Weights of a small transformer language model: some layers without positions.
Each number is 500 + 40 x the weight over its row's rms, rounded and kept within 0 to 999. Layers, rows and columns count from 0. Numbers have three digits each. The size before them is the row's rms in percent of the matrix's.

# layer 6 attention query, 96x64, rms 0.312, rows 0-95, columns 0-31
095:472488543514500616486535468465515621467496431539460518498510521447457462501551509503532488501420
135:538453428445489495520453552530452520477414552511520460545515448544524493479545479533560573522507
104:507449472466474520487407504518495563531416483513498478556493509542472518492499531543479524576448
108:504471345474478454514439538530472454486455526458541490515498470570558490478515470507536539462534
104:470463345576439464494426502493436507472428474465476469511536523533485505477511520505467569484498
097:492575491534504490528554473455481383445532521514475489471518491486498487495492509463543499365501
095:526507397583510466527383565513477538496441467481463477548468496553498504501522534525483571517466
106:540487595526486535587503536520544444499545509498505477487471439482486509537493452502536503468456
092:525534394511486513493413549533477582488470519457477475566499506530535486520509560533463561536508
083:492456600583516520556514487437535458503502482533517488424542495502450517490467453450558534465482
141:485469371527489482420497430496468464470505461437503498499504546516482453533490466480518524598479
081:433495569525523541535522500409522419499516544507485526405541546492449517512512429459490477446439
074:540463480537540517543448502463533509513445457572442461500535463451384469560503511517486540421468
096:550558523564490501503519476500535477519523503572533493432436476497527489473528478498538481469511
102:521491450431473485510531416492469467519504466496451479493467539491485447523533407486493456529460
090:507521454423530530424530454495506458493553540503511468489483521524552523536502484495541451573509
092:583468478478544460474576427575554533508535534473449502531511492394503458516456519520501470501549
092:569497472499510515537583494549506497428576536508529499577503419511532478506526466520498445537511
105:510506537500539498531400511551516473582421487549464491515425463504473462526478486488517537561457
089:488566566525509614500452570585455485550465493491534443483473484487563457529469444468473524486543
074:498456539486433461518477551461510486473523494521508531515555394428426520450466499511550530432462
081:510535559489505519537548600569529542614484472553510535481454456485490499517494519481525501457522
093:521517557490481561505446586502549451512533519505479552546491426523463443484502481528568482402527
078:550591471544492525528499533483546490436536501466491534496485479459518435548488558469506522495488
096:534557471451479478479467513443550489521533580450559526489533528591532474527570427546510436566494
068:401492473420475553431480445467433433469514507484522568444529537514517467478451443447470478455529
114:424446550495511501460549511444500481503433523491534551493503574535487536430471478493523469554509
085:485531546460506558551473552494469523470499547560564502468570536508503555523466484441524461406462
100:405484448491490467478550444450484506573501469532502511457535535490477466495523519488466433473525
103:499531465466465403442498498520435576505494537466470456585468467435441496503492503572484501528469
076:477609501512492534487469518505526562563498487531503482487508526463461549540472539508444498530528
111:500444553477530534550452596545529506527505560507521524486478415530484487549518520512486490570542
104:470503569522491592518415537489522561525589517466496511471509549485497502553525508530450493473556
099:467465511517467449472514450505565500490557431494467534467536512428456508481555547482484472481419
089:496484589498494581523424480528508525483629512460459517472513572472490518543452503499454483532519
095:496507454508488402462551448483542501490466453515459501513491476442431480456507535478506471504427
073:557454445521506527517482594543479399505426479504534471510482497583497490486550467469547574507448
105:465444561473457592575408571517467531492575519483528532449494515488497509518526473539476516513572
099:431444524512443591575425531493507506521508499509513527467535522453493521530511405522498490462549
082:505603562481417442486531446473505608535508545476478539481476518536511464485485528516507468532514
087:548500506430426418397530439571489483459523519455478441506469484541480459478482532475550502542466
081:527491391509508474467501507523478484444570434517505479543439487481480483530541536540457501532482
094:508562432520468495428523430487478460473489511492542562524534535526541492469486515476495494522427
080:460427535551531543494482500483497530527456542483488546466538512552570476456529440458467543521478
117:575463478493579538465550498501504404546569494509461482520494510570507483514544446465483520499487
126:521468557498527436574584451521495474533516526510479483508536478578481552466449538470494482511475
125:475481409584513501463567514493484486454546491425579467493478502549505473522522478503508496487439
114:419518443480490552497445514521500550481525445510498541450479547484510463495473474490447466436554
118:479521537447514503454487422433512466532514460489470548480549474443509488432527477470460490500560
130:512423531537486534547454508566456500428457556505512474466550499505380447516459486551524559459486
133:545569506468511417511556517426481473520522553528434569503481504457445451498535502478446498488533
123:548522469479545467485567603556490526539531494504582522466473486513499462555564507518472507504565
120:485587502519545455389622509479460513468492481523452495467449470461506564548461502512492454498525
114:501421489493511585539455518473490496456451470509522497496543442428475443469469502499485576450507
097:461430512547546516452498554468450528540452529554471535474538497498506559502519472532486521424489
108:497549472502488510471480515502468532596435480522435638437526501498501537467489513489427511535456
100:522497512513508519443462586505470545571454514467498476493465486501518439420422511459498533500541
129:426527453492519509469515545486533510504457447495511519434447481466494585472485571497474550504562
120:489583488471577475524572433434451476450513473502516433467509501513495513519493490522551529492480
134:532528501537479489583407441517487541485475446470497500502513499511538483449543422517521519477580
109:496508541461509529489436516545521550501500541472519514503492447448507570491513432555521489431544
131:542495563465567494472580554559523493558466460543472475487423504480515497545534477573473441563518
107:575555578532561498504519502519519501572464508558495416478482426451471483482527480537542518562500
145:513445474510477483496483464563403483452521509484569523502514464553542553569520540495455467524444
166:542494467493518486534501588510491415503490600496509434514540424489489447517510516513491562423535
113:536466603460503595515497568526489506572577561499515493488486493505524564538429473480471469521530
094:470477526496482594525530515504457489505562518467514494495449502544567583489441469489496468538572
149:466490577486483490475532480496546554515549433527502589468483552466479554499473508497473416542468
071:552528448515561490519482560526489477491466578516526435531531452508478400522570518534523552465513
096:472490459537456532501494480479447459472504494444477440494474505537550557464462471485497511533514
079:537502535465564494512491562519526502493508568551519481534564458481462429503564550525496484453520
063:421486464538482544491456510456444472469483491439485476491464496542550553471468472504507529516510
081:475493444533453494486505422469475487482496457436480478481432520512514560493440465490511529539468
057:541567567418540488457533520534516439516551514563508521485508500476447477530512558489446435486544
082:424502583473485526519469524487476431498534467511479520478465526549462604497476481454426482525533
079:553522518505557454548519478524491496508479544567524496583521479471447406489567484529496471494466
058:497535521524512463429617381485531480512536504496433496475554509478534506506478521443480439554507
088:450528504462526534510473657499516512536526503488538481517442485537529530473533500509530499446514
076:471612486462591470482494515485498428494481511537493494499450472497494501414497555528481555402534
074:440484521483546525513493422455440513494505524518489513537524495474463487506535489500438411530537
094:570400534544434499553483445546507525501494432489512560504509549510523493520482418501509460510490
084:602422494463447444494510461583538529500532541426488487552454519460537523506454493540528478497489
091:523493554463534474506493554515536516478532524533510447444536427475393475576488589517458555520496
085:476489455527515497440471537433481454541441456526502506475528507519554544419501514514451466491514
083:521497510503496482530461548560531455496498430480537442464453452492506516497440514525536542525471
103:507515537459551537452444583458547514477541501552494488426501485497503494554558567520442487496515
090:461550498412513515462471664467518493491504470440521572544498518461514517555519493488492459426498
087:546472500564463546498540417444499523501530476557485504464500489461548445518520460527522489506551
103:569485476434522453485521463499479474513529479445469563565511528531541502509504442455504442530533
076:453566464508494523506543446489483438499514484494463548524569482520507492452454500413457470438498
079:578545493463532507487514452516498473509513499529449428453504403483490466540461600523520573498546
105:540417534485486494511516355511459474493488489495455416499491492503487506525472499503478449590489
083:520465488481446526544532482499491580468542518410513533512520559519538477468479458427518446456491
086:540441455505483454447535429397510552503540490510518494490533535477494484451510497465480446541443
082:488527380493484463520483422499502496499465505502454481579477467459488464471537517540506564499465
090:518554435527506503464571500472480535420608537483519489482455520485552474491547440518493458502516